Part of a small language model's weights: width 256, no biases in attention or MLP.
Each number is 500 + 25 x the weight over its row's rms, rounded and kept within 0 to 999. Layers, rows and columns count from 0. Numbers have three digits each. The size before them is the row's rms in percent of the matrix's.

# q: layer 6 attention query, 384x256, rms 0.221, rows 0-115, columns 0-31
# k: layer 6 attention key, 384x256, rms 0.222, rows 0-115, columns 0-31
# v: layer 6 attention value, 384x256, rms 0.226, rows 0-63, columns 0-31
# o: layer 6 attention output (transposed), 384x256, rms 0.205, rows 0-63, columns 0-31
q0 083:503494486488513499523476444495454511486500458462491526470481519461523488476503482506525497491477
k0 089:498482520518525514504556526469485464520479461486517521482536508478503482501472501489466479508498
q1 077:517480491519500512531474502474506523502503472498483469453496511472547504489491488525488524529514
k1 086:506509483450487456456487487508489474478535467458462485473448489447494526510508522466480553512473
q2 085:522513544493534489505484503514543516502506474527465497515504517508542477494508496481528501466523
k2 084:483447501496486481557506491479528495491519535487497481507497499513496499459502474532482487528532
q3 088:467444499509426475486480474514506515515512490435529523512465475523491499571496526453489542475470
k3 095:508487489493531537532497489511500511492523511489523520511519524488494503473504485543517469501494
q4 091:472493486509539492538572493452507499507545500544512474514507532481530519526521501473453514520466
k4 084:442472522520522501478516507467518532507493477498522540487505506522513508448539481517526458518475
q5 089:510484514543495531514534459530473529481565519522499491501530494500478486492489540515485523510456
k5 084:471500488465527509473516522519505511512489510479509506457461513451482452520487481487495441486546
q6 096:460530473508488508506502471481506506481499508498500493474461495529478499469508502428532521475490
k6 081:525449446503499481527508481480498493494542509509510504481495507494551534491494508501460455506468
q7 078:472508514486506503486512517478486493526506511461484511463495528507503511531461511532547501450467
k7 093:476470501548500484549550492477520546517501503478534498513506551531502565494448497513519528518465
q8 089:483520504534534545476519535515490511443489500490512481547545469516513508506479480471492486524527
k8 087:526541476488485490470522523512512477437462524503514477496511487506481481496492528484524502508493
q9 098:499524539503517559502501490501527484528519493496578554481487515507441512517555486469518489466501
k9 083:519460494531483478453486513508542521477528497540502480495474469491470485485480494474530495491517
q10 092:477471472455475470538500506518514453495485486473502465512488539500485542536501498505509490484507
k10 092:499506491533487509502509532490519513487539520472511521492487513452478483510467496522512467445491
q11 084:511525503481455502531462511448521460485488505499482461538489545505527468500522521529495481511510
k11 083:535500506475517491490533457485444528505485488521403493485533506490513454504465531497505534532569
q12 091:521504505475514505526481516452480468494487511490479475495479470438481486533492490513486511477505
k12 104:503482506516506496484482517441527493502451559456498468490506523467514503496495480506514522448503
q13 094:485535518481472452502482505490492464549527513477520557496525466510479523501470562477498440508509
k13 093:544524511458499472494527496464490492459502484519430511479534498483548487515533467474511511501532
q14 098:514511508553503486507476495496500448520492499479474510531525498460500484494469514524519507490478
k14 100:483496518510524524479474496447515479497518492512518484472488491481494505503473499497514435473531
q15 106:482508517480549471492510509494524483537499479448531495569485532515492525528503464497484512473540
k15 110:464496502491545531439521523487485542521525498504488534531492491506512513463508479497501526467486
q16 095:492498475517492498503517519509476499545538549492488530501457483507524512525466494503515497526526
k16 099:497488526459479494518526469500519480497506542506540549486500485544488532502459494467573450477491
q17 108:492463490482511480515495470520492530485521470523485496507452492449500486496474497527553445517508
k17 101:490468568494533466504517505460506496486530500476510518481485482550494493512431493462494495486503
q18 102:533497477507510527496474517490521517517500524469495473489489504497490491522498476473483468468524
k18 103:504524553525509500496537515478533526475453512530485515507522482467483479508518488491558495489463
q19 108:495468538539559487552501512522504506506463505525507542535491494500500507497458486512519529523473
k19 093:513448505531515501483500507469526468490498495488494476489447496535465475461491492513444512441509
q20 102:509516457488467524559483491480498497510476491456474470527525492488531466554476510518500502458486
k20 100:462515491517481519497543502478500504498488476507448502479497497470424534508526474488541444532478
q21 099:513509522540477517503489443521521506479422505525469533471478468549498480475509445500485536487512
k21 099:527468494511483498515472494466521517465445502517492478504506556550550502557526523500425438499482
q22 100:484544460507536507475534507508487510537500518498489505502506504461479523498513490505469528472504
k22 104:524515499520477564491491493513468515457525533526487478485484498499517512465508506493496523546488
q23 097:520504471489495482528461500535512495502521492528474502516488501470506458531481522479491481468475
k23 098:527477463532512494525520583486482520499524489449505548469479468527454504523466489494555475506478
q24 096:541473483494519525540518482524473495503510483486505471488506532481459443451498487533496470538523
k24 097:473486490536453472469521545496528472488578486521473484513477499511498496496461535511554517547479
q25 124:494483483527461477464512484475487495500528493536477506509539465518492532442510531472488506498491
k25 104:525466479523488498467456550459496472527528502497501482510519544499501533499497473488527510481495
q26 094:508480529471533527514463552519446478516550530515496491509486500548493489515514466517482511521524
k26 097:536503468510508513488516516540536500493491556543524520512487469505479459506522483499541506499511
q27 100:469491521480508521449530488536488496545489495513551483533481488496511494506481446512438518501473
k27 098:446477505481536461465470465463472515512512510513540461511517522531472537496522492508490518504492
q28 104:508521562518469482526494488482508540494495504492465519498474461488504527523527462537478509486527
k28 096:471509493504507465493467487525515495512487484513513477496465513522529488510492467493509510524504
q29 101:492505476538530507535514510505518491492495458464506509470452509513545520482536540526476435488507
k29 102:510502518508505487508536473490506494450492515522513554540515529564494483479560484516485488488478
q30 105:494504507503493500540470515515496495507489532479562475506493454488519575517495453490450558523479
k30 106:471487497484459459491489514525478467484498482465517502482519505452488505508533461503501494510470
q31 097:498471575527447536509462473515540481522493510454525529524526474470521474530487505513534474493459
k31 101:470530506490494510526507488480465515514504515494503459490510524529543515484486531491529465490475
q32 091:464506524504485516479507485484488489527547503509472500511477546511485500529496471483492457494491
k32 087:494573537487466519477476521485512498506520515527497450484531487485523548465476485496544464502503
q33 096:457481504468524464482459484518493508480499481511514514482485509481535471507553537494510502500512
k33 085:475481519485449505486454517509527506496475471523517491447526498475465476509518478491516505553539
q34 083:503501500517524480511511522525465505526535543519499511566479547507506481588501483497473487458439
k34 089:479529476512490513543479481523500508524478488514495498511513446476522493501535465529494507531474
q35 086:495494475485495484471552515514493516498491475496473457512454475463477552485501482525496487517490
k35 080:522472521499516528514485531516538512478475468502466508482533534519507502497509492468513499494506
q36 092:469503509560479513516481525522531532490519494470478487478487513486484480522567464522497503507501
k36 082:549542519506506495549521500511517519493522470506496512468477494487519548540463509533491464451464
q37 091:519494459501554524521507483491515494485488510520453505482493462502494465461527462561537511514507
k37 082:464460514507521489476531477475479509504504528466494483512502468500473497527524505457466541534534
q38 088:512471493486487513511474485477457472527538493520485520510529479453493483449511541491529454523504
k38 083:465486480471530474467508523495501532501497513509483494494517507512436468468476486474498467538510
q39 088:514461510462531477501509487489508489476486529510494517498546479484512501490534518494526513520535
k39 084:477448510517520502478501483498501484464531524518436529500532485458457498501478516532471477490429
q40 088:454479505508519502518532493489502492496508537494510499504528519486523516500492504517491473477510
k40 087:508510512528497478508516461537530479498541510478539532507520549424493556528488470497515492466488
q41 084:503501531471456469510532463491460479500528487465515501487533466495463516526498529520464490524503
k41 091:508561520482499443518540514477469524492496518531455468514500484457521500500449484542488483514561
q42 089:509473527502517539488498493516514507530475510499532528475533499488513508458530520489499485491503
k42 088:498528537469547533430505478482487489487503497477553529457493511533475524505513491483571467477484
q43 098:519525520469526463483480526491477459465500483482475482484499526483511469489537482490506495533516
k43 091:482516477515482475493464455453530467527477519516539488552523518507491486486514486508497518512467
q44 093:506511540507483459502518490507535477493493509515464512503547473477498542490492521510513511544526
k44 099:474504466538511493527488527525526538504536533504512525549509509449507480482469509498519463502526
q45 097:504503501476478509495505486502502455483482499473488459479558518497477475538482473535492512516509
k45 094:527521496451467537500498520508478519522528496510484475503510507471475501540512505489516525486440
q46 088:528513502541482474509506497490458494483504520547485497471514470519458498459457492462490497506507
k46 096:539473514467508489552518481496506491518504533511501503520484517529525506490522484524492542475497
q47 098:473519497456523502510544519502499507507505479521501482478495518491479525484510511544467455508535
k47 101:499524507515504484473498518449473487475508467484510531513475500478490513507477479509513488490462
q48 099:493482503533517527498527471468513467486486501537475497493528459503527528489482492499512503503526
k48 092:525496537534539466479525450505505522503490532524488517508444464499491471532510465478523525490489
q49 103:470456513519506539458519525519516490541530514482519448496484463520475522524498502520475522502527
k49 095:510465529509514530515509448542507504503525467470512527484474484490485478526528475502487502468514
q50 101:501471485456510485492509444514514503507509495482485477456549480513484545442507531505500486519497
k50 098:497504548509523507505516501476480483500521502506527535512515489488478456500485543509465488492472
q51 105:530466477517522539519517551488518501481519566506528489520523499531504515477472522513479526516487
k51 105:518524482516500505493505514514487540464506483523502485545488501460481478487477527536490487480495
q52 095:521499490494469509509492519530496530502505497459510498497507537499457477497501527478520492502448
k52 103:502523517495485539492493531446476491526447500448462478476520537520506473528480489517509513471531
q53 112:490487519461503474503524519517517498487513483510524556481503586510493516511481516498474483477523
k53 105:497493540524523498482472491483492467483511485495507477484535508473527508488482511525523531517487
q54 101:518514516534487517507511480474506511490500454530491524504468458502446492531485474485485490464466
k54 099:509541545501546510492526451457541532513512512510496443516476523506508507537525510506527430445482
q55 109:514478478469504526460511485566499587461479498537478474476440510499518506496510537481448487527456
k55 107:470497475486501490505493514482499473465483537503548521497487537491507521522506492489500443514528
q56 106:495482508505455520467470512459524493498473502482497511552520450548539493571512465501503501516470
k56 096:508511535486529524493477504504515460543497459473490467499500489511454450533486476480506501485474
q57 109:466521501553503501477492467537486507495472447506473458487502470549548489536556491470485490538512
k57 104:516568492500469526500504480549535539493474527540529522502461548520501475487492520481521477484488
q58 099:499523509457541476509485527493502482502495470497461526487511528497494511456512515444518496530513
k58 096:538516536499526516483494510505488485487498480485500507490512479539514515463472566505521477530489
q59 101:482563468470479515519551487539470474552515464474505484510456556487491491519497525469503529474489
k59 103:473503432471438499527502523501497488509510507477476517501468495482538488471524540477548483502513
q60 096:522572479534496540543491538488520504549489511501502495489473484544526500473500495508511517500473
k60 103:506498492487517498509526523520461522506497473503461478513465494529529458532497482497458531501463
q61 111:577483503495543510524531525537522514491493462546521502507489471502519478481524499535549510560486
k61 096:510457509492520520496519518483489505496486509570536514490541511524526448460503478502502492543453
q62 106:470503462506455527504468516524519505521493506512523525491501479533505532506432486508474503507484
k62 098:494485482523462458506500496519482543452464479452488456478486456510480529487476484496539494472510
q63 098:515543548560492524509518516537501529498546455487509509515524492472533521476528525466476522480524
k63 095:475480506523489507494521484501478486547528474516493502525528438522524482490498531547487524517533
v0 086:443486511530514503489476491493459442538530489507503479503510500570499520511500488472471485512500
o0 099:477500491476543498501508495526542491493481498499497512488509511500536515488473499513496505466464
v1 096:489493536512461529468462520531472481515461478520477512486516510491508478449532492512515489522441
o1 103:530496507531515500515511505506435533518520472497456495508512480467514494489468501491497547475497
v2 100:487528498473542492511485489473535496448518466493534470497490516544507457495487483446528524520478
o2 108:500489487500487526496478524579504505492493504480534484504523485460493513521502535509477486490467
v3 090:486499480506498480490505520493465514497507497466483508464501528506477499478502524490526529487530
o3 099:497556475473480525517548495465490510507475494501500515478544527493498478465461514498508528504502
v4 099:517506504501475493550427512483535474471527463518501530495479533497481471479539477523495540467504
o4 106:495542490503515503459538490539505505533517510471489482500518507483474475509484471503537475485490
v5 089:500502524497480497491477505495535489492466496496507508533470550513505451518515537516495491489529
o5 100:480521503467506508517461512519490472525484529495463511462463489488516475505512518519479530484502
v6 080:508507484461514478508496498473485448525509534449474522536451525506549495504485476469493481526580
o6 095:499496517503541475494493511478487499506514446498496482468535523546476472522499502518485503528446
v7 093:490492569508528498520493523496484544517503505482498547502507479468521521510533484480498482535527
o7 099:494544473511497496462480465461508541487485502485481517514499540551495502450507527497528478497491
v8 089:467537530486507475517486461503521502491522518545524526525488511532504527484505509456535534479454
o8 099:555516472526434533470499492496521468482469505494510463478502477478490543483450544511514448479495
v9 093:502491528480499480481491529530542501469517526471494505486530489483483544524487506524516486544512
o9 104:516526496479470496514494468513484468498508458514475493516479528494497470500498470517468493489501
v10 085:482521500494567504503557498490520544522480523514497508528498492489559513500489498496524493504487
o10 102:504456509561433484516468500494509457473457495541531500460477486537484488509523538479496491503457
v11 096:492456496508487544463536472504456548508508552484486562502478465496487500496488510484488509480522
o11 107:541539493525495487523480462459486488449433528549507476514506482483540493495507489477516545509497
v12 095:521534500445511496518494519547494514523470502498505508519495532479494532482509486524577510448535
o12 108:505489519524469498502531512475518490491473471534473461493459467466504500444498478509453535502533
v13 090:488530539525524517502510476490537484536543482476483503480477539522536505472512488432533494495441
o13 100:479472473471515510469502556511502492501487483438530446524510469520497513543498533489451459501476
v14 093:500494491508458470520514456553510512495428485520528487475477538513469485462472491562531545502514
o14 099:504477515461539474511517547433527490503502501488474496503505478488502517512501509512477480477468
v15 089:510467536477544471472537514548470469526466530494480512525503508496492488517521496501484504492508
o15 100:489530471484478489477513489482462490486480484555483473495452521480486542492485492518490494506510
v16 091:482464512499524473487494522525520461534540497500498473471510478491478522506452495475454470491478
o16 104:541502440491538471475506501523468448471508501492483515508496487509465491472499471473527461478547
v17 092:541502480453502519484527460554530550510525482505484490519487485479469484505497511529520489477535
o17 099:523512494553486508539477525485464464525528556518548485501527530491523520496544494457537524499499
v18 081:521556502538504530564473540471464534547475507485507472489511518470511472506513510468539483503486
o18 095:494485501525527490491443498483544505529500486514483528507486498520461594470436504508523542499487
v19 106:454535531518530457515500471475523488502483486492495543514454503490517558465500448436471496517476
o19 105:520466499533480505517525504498534496519521441447522545463516483492490493474553511515490494497502
v20 087:483540512484515455495496513518550479486509507524485515519466535485475510485481484502476508462483
o20 098:492505524493454516459540477495479499513514483468450479519498496509491518562537534453519464460501
v21 091:506463549495553498505486488505479466479501485502521498555517499459504490530482530512492497485508
o21 099:477505449496519537477471472457502462491531471523456501479495466484469501478521537483484493562517
v22 085:478504499515517496482505535488530477531474464511502495454482514471490506488497527450500489522501
o22 104:511467470457498461503516523498501465502545507489519470506480504463528474525496495547505480469480
v23 092:486480517521501443466481512492550467462464488490510502491504516464519531549470486510529542487474
o23 104:534459468501545513500488501421483484498439455518493511473520483541509504489535477500496496510515
v24 094:504517479509519507512569492506514488484501527476523514510518475487492485534501504467489460554518
o24 107:511492480493519481486501481457508492482505488531525517466432489512464476523503450495515477486492
v25 085:466494468504557461518544473448518550471489529503518473474506500478479522529524532503536502475467
o25 095:506490471495463443505523524475480490543523509510476555455558509482497514452457524504508567528534
v26 090:456483490505518487485476480492512524493507501484504514490498515543481527507491507454468500481431
o26 101:497523519503497533511514505486479505482467451492498537498534504514470504472522502516513477534477
v27 093:522560428511501505515505483503476458457492471536458534491537513501489519470467487495494511434488
o27 105:483514534508484477490483520428479530501501439513524459512504495496540509527501525543470528586488
v28 094:488516512490515493510494542532573482512488478524506493513489470491523483478482498452566512505507
o28 104:478512471506469510495514488486478517477505498505520482496489512555508501506504545515507463501545
v29 094:500505467493518451475500482497474453474514451516516511508547520504477498479501490490473517447487
o29 101:482450483488495531471490475466512476522475506495502503542510492478460520517552497488505468494506
v30 085:487515483510516530503532514484468487472500520476511495478513489525548476515529493499482460532513
o30 100:482495516453525517466492531549556498488528510524518506480589507496458476456508489512521496507487
v31 092:525532529502498477482465504465498554510524480506488513513535482541500493444473546455404499510503
o31 104:486517540478534577498496492535522510470525506494521513485497517510493510485553478524489478487536
v32 083:525512476512546481512523455512541486473535473496494480458546455492514517540536482514460478476483
o32 097:517485485504525501490474541536506522489481524530505483496536525490455481478513489495508540546555
v33 082:512488477464475495483508491492472498486524502514484471519516491487459488512438463499450508491453
o33 099:511474510498511508525494516514483482533517504479515482496523544508508480497554476489536478493483
v34 086:525521500494518501514508528505525509506487475479505482487515487502516536465495489521536477492509
o34 097:522530492516519500470528544556504518523516516532483538493510473558504486525492471488500531494483
v35 088:506499481516505452496561506495532521462543481486501487486516525550529477495446467488516482513511
o35 101:528491476525447518508484507567495471507508472490502499490445457451511476473500523495537506480446
v36 092:481519502472461528499550474498509469502453488496494534474488534489505492507476527480474522505488
o36 099:474484528512544521518489482508500514508497480500486483505518488455523521488555507531503464487444
v37 096:524536486462495492518462486511531520546502534508496505501501505540487506470524460508457442504545
o37 103:492503510496484474502492502528514495455535473451502523497477496500533489521501511478491521532496
v38 102:495548478549553445506556510512461542539498475490487499491475478503519543511485506515519535535493
o38 105:508457491461497549512500517443521532474452511483522543498475499505552470480508468520502498532477
v39 094:479493552482492540521482507521482515529489470459518480500535482462474543536494479469515507500508
o39 105:548471482494524517483520472516498446445507498521526494507491518498521514484510516545477529483468
v40 083:477490514514471509493462507512507470481544528527495488539511539491537543495495481444483509494497
o40 094:507454520457508540493467527500530530521521539527498510527497485499463462489495523486487474488535
v41 101:478494474495494523498492502504524517459503475458491503523514513460510536542496508528519483538465
o41 105:496485486488493480534525473418465528490504473564520462502449493519519528471539477521521518470493
v42 084:488514510486497515474494491491493500491482528511552484478537500496506530501530498495478503498497
o42 096:486541505509487494518468496444486464480523535512460475517522479563483493487433481522521506486549
v43 085:490479488497486516528491480507525492557533473497511470479530497564497535516476526489530472533500
o43 099:491508499482551522469500495560507472519529511441523528453467479503532519486522458532481514506531
v44 084:494514551478489527477474502489478531543538462506502488488474476523505494507504495470475535498466
o44 092:509560497512497504511521487522511510488506526473516503495535507507481512536488516528477465480502
v45 083:498535530474512506499472507498556471501474497453490466492535538480506484502502526493502545454503
o45 101:534449480508538491485506514501497454519511464504537552465482517469498540480454458491523517498517
v46 081:509512505471491572484527511491503533488489492507472440514489510496480515523531522507489471523504
o46 089:497505485520534463489508465551512499494514487533537495551511479480494513444481501545486534484510
v47 082:483497511492515483491507518501501527535497540514453501487516502525438507452503514500477448529512
o47 089:509479525494524476483451486492538508501496484494468506537502517481508487500514478472505488505530
v48 086:509483487550523500488479516502517522511502503458498542555531552492473486488487462510504442488502
o48 100:501515482452539478485509514481494496532505500501530499523468519485514450508521510427490493455510
v49 090:488502505494497460468541475510479522486486476528544543472491506517489474464505514513520528517523
o49 100:482469508563478476476510506465487506518540517486452471539566512538521473481503520494520533486476
v50 088:510473490502481487477459453487515502480460474480473501518538500507473483543450505498470531507501
o50 101:450480557511459500490525468468488461497458501485511487524565511489511506481518523494493490511496
v51 087:511503468511507526517550498464471496506506532471548444553487511522489500512516487498497454499485
o51 096:489466474503511472455487436512502524487522526535490516461533515506534513492507533477473523547481
v52 084:516498526498495543489459566499523480495520469468481475489532514448500490465499493499492534487503
o52 095:499519511471498446492471489465481477504499528450533501502509495519470485492452460496502468479480
v53 084:503523461535475516498495509519521536461504539464507487511501492492493501544492440492515508514473
o53 094:543535546460514454495489476469502489469499476495470518517524488493522515488492528543450475512499
v54 095:486537531511541520486498510475469531477448489491504525480475467505483488516470495476504492497463
o54 097:477530482512535498504475544451534489496494502501522490482497514467520534489522501507522493529517
v55 083:467506488487493493504506483471530520527463485476472494516511495543504457456523476530521522465499
o55 095:442495493552491527494506492506462519494521550473494526517464456494514509527472497551466455502508
v56 093:479516549490534468532520482517467535507515523487459524500491469497499537495526511461497512517491
o56 100:510421538517488542509488506458498475506520507494493533483530530487520457483505535494531493491486
v57 086:489521508516529524507514484510511468491521479497454524471449482542463487546490507503483503543546
o57 099:452493521525515463496543520473487498485498480528512494498489498464522529529530508509534497515525
v58 090:487461516536480571439523491495482518491500513488494536533462489514496500499517501475492497485501
o58 099:527504471469505487487487482553490515465485508489485486526527499564459483518511537525501465489524
v59 092:483432516524469519508460527499499482449465533508510490513482533484492519500504510510491509533523
o59 098:505540486482485508478495507517450471484510511486467513492490494489489434496525501528543530475452
v60 086:504507488523538505504454506509488505518516509509484466523519481457521472506524484482494505496467
o60 098:495499515483496541515495533496534479461515543537483545508439483533455490509456502557536457498528
v61 094:497573488479476502506536511474494506518503533503498537538467562460551492466480539508494499515441
o61 106:519464520497471491466453499465502484480470534462490505497506503543515530470520454522480506510523
v62 086:472480506481489486511457496534471471516527479478525515493527503474495580509496492509525503532509
o62 096:537453476464520505459534483413533471499497491519461523470499470509496470510479495501521475447472
v63 087:496482473502473540527495514500486522508479489512487527512543490488535497521508544531539509518505
o63 098:463476503472559540477521453504508520502519502499480487538493490471504483463492488550461495470448
q64 204:507492497482528455544505491495503463507494497509451479516545506498502458461476551483518440516434
k64 094:525515499539499513479495488479501472478545534519509488500508481503441522485507512503516512478487
q65 197:483505461542473504475470500446508530499510506507513534496551470492490532478490529502515478532493
k65 098:554509492494504474479492477489513489509480477476474486517525481512458475471483514475478495518522
q66 079:514510500521540494484474511517490502509544499504521489524533481481547500473483495515523547474525
k66 090:482530498524491476539542486497490526509526507500550484520489477491474498513523443507483518502490
q67 078:502450515491513525515512476518519508479489483476468531511522526480424498506504489501495492495481
k67 078:490452483506536491528490485513482533461515510506514493505494490470495525492468520506479456503500
q68 078:529480502517525487501491458499508521501531506522533509482475483543472529502514491501499465493483
k68 099:514509486538524526546494496509536504481491487515494540503530517517470475471445511495478470515493
q69 081:492483447497512483491513469528449533461534480511498446505508440568568502528454535492489520510496
k69 083:513464487513479508503528487499503450558508523510461511534481515497544491512546569492478449492474
q70 079:497441525496518473487482493490499490505496488480472509493506492500443516472490520498487472539463
k70 086:505496530532529490531492526492513501455511497531493501486509503521467499494506523509500476497523
q71 077:546539477497481504484516478495479514479484485479476523492459516466507463497478492482500505484511
k71 092:475467481498486495474532459501500483507471492517501451526468483514511535481507512466474524549500
q72 080:491480505474508485522512529459480501459517525493482544499530483476487490473476548551481500508499
k72 094:520474557510520471453518522470503486473533517523499531459510523480476503498486490514546531483502
q73 084:485496515517465517502505560521521478497499498532516467519484499502541535514506484489515545496508
k73 084:443529480479487528504505466503473520515507443443505502522458497511542494501481498468462519512513
q74 090:486464527512524466502516536504484463471554481490475475543471477471534485528499543500506460487519
k74 087:531509538504505516508494478499497538496514476465474536518500529481487421509536458476501527511496
q75 083:519530496496503479501494450453502488491522484496469517485545537503446477505490530509491447504467
k75 096:535498571502500484483502523494444476478563515574471536500582524506457460499498494518494503543493
q76 121:491501513542506495493460496499544465524529500508479493488579487486508522518506498478518488477498
k76 095:509491518526520526526573471529483514542495457507508469523475507463449524532519465462491506529492
q77 092:526493468506530513494505505471509497514530520483485532482474503444510431489504512503502502513522
k77 096:480481528495493544459474483517448510531518501505520483520540511539473518495517474494512530507492
q78 090:483465461552508530483511478508551502482511550497533480496463483508472545511474476487528536490551
k78 113:491474480498457532480483476554486489490547542534513553503478537504501479493472486506499496508542
q79 105:502542472497490468498495537491513487452495501575490519446530501505480485470500463515548506498476
k79 108:479520483471483507488474470488505488460494511505534482451498483519511557498527476496485519485489
q80 118:502490507474517465459475507483473471510488497524461525515561457491530503476497513466445516527485
k80 105:510541476513469464482503537452525448504561489471509540506534454508512559521498536529464498461508
q81 095:542514508469500496489507495486574480487481508471476504508519548490488481504467538491506510465479
k81 099:510487524472505475518454540477548488481453515439450467452531479495532469477508512501558517499508
q82 103:448469548506519484482501528492536497491488456513468467494512545494540496476522499468490513525468
k82 112:512469492457505491497537475524507520465474462574455480563499438542519477507508497469495528508511
q83 100:562550530546491498516507475513500515511500479541472480555490523484516531488497508463501439483501
k83 104:502501513552508502495496499511506566506461479518461499506511562512474484502497509476478461515548
q84 120:506514486497508452534439516500505484523523517537449518535530464489541499482489550477517461489469
k84 108:537481526477493465481496499547459502487526500443496457513522529474488510525484506451506521511535
q85 109:480468492455491489448473504467455473537480491479473543534522466527486558507503518470517514507483
k85 108:459455502476520485498526478481483482518533538504525459505515521460513505513465473450540511503499
q86 109:524490484463521528512492495514526516482472525502525482529479521523524482510509487533495516490496
k86 105:484538492504490482490493477473520493473476494490486498563523485479460503492505481471462510501496
q87 102:496514537438518517480535516506519523479492481520526484458466528525462489506528499508450518548485
k87 107:517489469461539519487454504519513530466527494466506488457482525520500511495562442504500488566476
q88 119:506493556489510448504508448525503506480484466517498501506528468537494459484490494489520494472500
k88 117:518490529500499544508507507477499512521502506492483484501529563530458509505565497520481478511541
q89 102:481524528455512496486506532511522489469536534515510483531450517457473521504507512512496482493539
k89 106:492537482469470501523510507502502503466534505484534490489477515474513477517490486500516471479536
q90 098:476521535514481535501507476509485463503506483452518498516503476533527494517518499550514541471456
k90 106:496473490513487505467488512522514508529523555470531510543478474500474545494523522524504515533455
q91 121:540451501516511508507474488481488461534519486519496494504556502498476495517492546472532456511500
k91 109:514455518509494524526518531504500473535447467554518514510523515499477476480495521472501476518458
q92 096:518545515461510476508544513518491472457480484531524529478531483470518523497500524454441466495499
k92 102:514555505498527486524537514476514531459520520467499504516481475468517531469521483481484491521501
q93 100:499487498483575494496489532465532493494494524518526524485548490547473467511511519457523467507476
k93 106:531502495466490495585510508507535530457481522472502493467440524516473543487508505473467466466481
q94 106:472498489470507477468473457446499474492508527482535476498504422496485560500522479511494538486490
k94 109:532512495524513502552504521434505493476527545497530485472489453483516530520509514502533475454537
q95 104:507542484451527463498516538472460509519515566497519498500489521511491501502547528497528495482499
k95 114:493511520456496516508484526486497482456522520474545486484485456481537522506505483498493482506505
q96 099:542490531475542497518496500510481470528477523514486483479465517501526530480492480522562478469523
k96 126:489502526505454529498540489520496500509523474480475546485532521493484478506556511491496455526465
q97 079:482491495530517523500516507512485503498443462488512557513543519487456498502493532493486478494481
k97 089:514509441465517493488491534476495454510541518505549513503445510450447500505500476553485469508501
q98 083:544509520495497515455507517453513520507480499498482537506551486470568521478441522527487497506479
k98 090:495512513508496478515488514529515507554488514491518469547492524476523446489515490483492534496565
q99 097:509513514488470512512536511509481520481537547497509506479506493480531484501482507557516549477521
k99 106:481496517503510502450504514442506504500492531475494461518497489498472502540497492491482545520511
q100 089:473442524523514500514492545539461554510541469488476538537508491491506533511494478501493527546505
k100 090:512466483498505497524495476541543494474525550490488484485513488499453543492462527483473525495470
q101 081:499451525495503459472524535470473508512507471481457528494518506511538495502504530528467497520514
k101 098:510504497490500489479530529451485514523494519484521488517529546523483496545479520496492484476500
q102 082:475486534506514569516505531510510493455536502502475529528529484492452528479511508558489503527481
k102 081:539492513507507474483502543516509569498533501488481504514559458464486496527479480519508535537505
q103 077:509518512503513497492516481507521477498516512529528445508485495523526484490525498497493496523498
k103 078:502461520498517518548465461507511506512479505456512489461482501491504529530484481463499528478452
q104 078:519467492481506513500476516515479545532487539503470522506536506476474442492481531526531503519487
k104 091:499555545468534496538512484527488515515503465490446493544427533470518504500490511497447537520488
q105 079:462487544520489486550483529482488465500470499465519481503463467499544477479507527553503494514530
k105 088:509528473484486483524486479495500460492523535524531469460514460505489484514431571509534466486477
q106 090:502521455518492520481504527473503488491501474462532527519505480517495501507502525510540510466466
k106 089:572508504492494513477474478520481461504497475504471471516484477482488467461505538525556468535472
q107 093:562522501472499486501475508520504521520523513521438457487494536472495496515493489491531517508503
k107 093:505451513488469507507504465523502499492466465521481492541502524544432478489506490474504510516473
q108 096:461468541547453512520464450508536464483484470478513495477488498506527524483512509512489525497519
k108 090:516493488483450470507482510533537488486504479504504487499500500487541569506522539501496487536502
q109 096:471511479526507518512541482527521514463456456478543516537476510503551529501519478491509537491537
k109 083:447439500552479506558559505535527490532495438513509484517512494492438547515530488544479520513502
q110 096:507485491483486473558530488472498510516500474490533463510472495520507516525476538447498475487490
k110 094:502500501525484486463491467528546504468507543456515521504512471503510520469522508478478539532509
q111 099:564479556493514506469464491516490517513456481469506501480490537467519422559500503479502474490513
k111 101:572454499473488518501478444522484486501537487492536481528472504516537506468490476464524495450465
q112 108:538519531522556455525481519482539504506514487560457487466562508482495490495455555498534424500495
k112 107:529461502467530484464484516442514496489491484519503527482484510475490518543477482507525526449516
q113 097:512483496504520482528517518490546522494504488512553522483502500514465505572509489463513472528514
k113 104:481485506512476553520465432537500494473509499540481507524488538507516486533488480497511541499521
q114 095:509543512475471527494539546522522517492472486469466474514455490463514519513494474454498498473464
k114 094:496492521511497500462507489488504502485471451518486526519535511515503508564492515497495479528481
q115 101:529528503499478519540503519522516536525489506459532523512559518521457498493512513487501463505465
k115 100:474468504511520520471527522463476473513487443503462479529519505496465579449504498508512456528435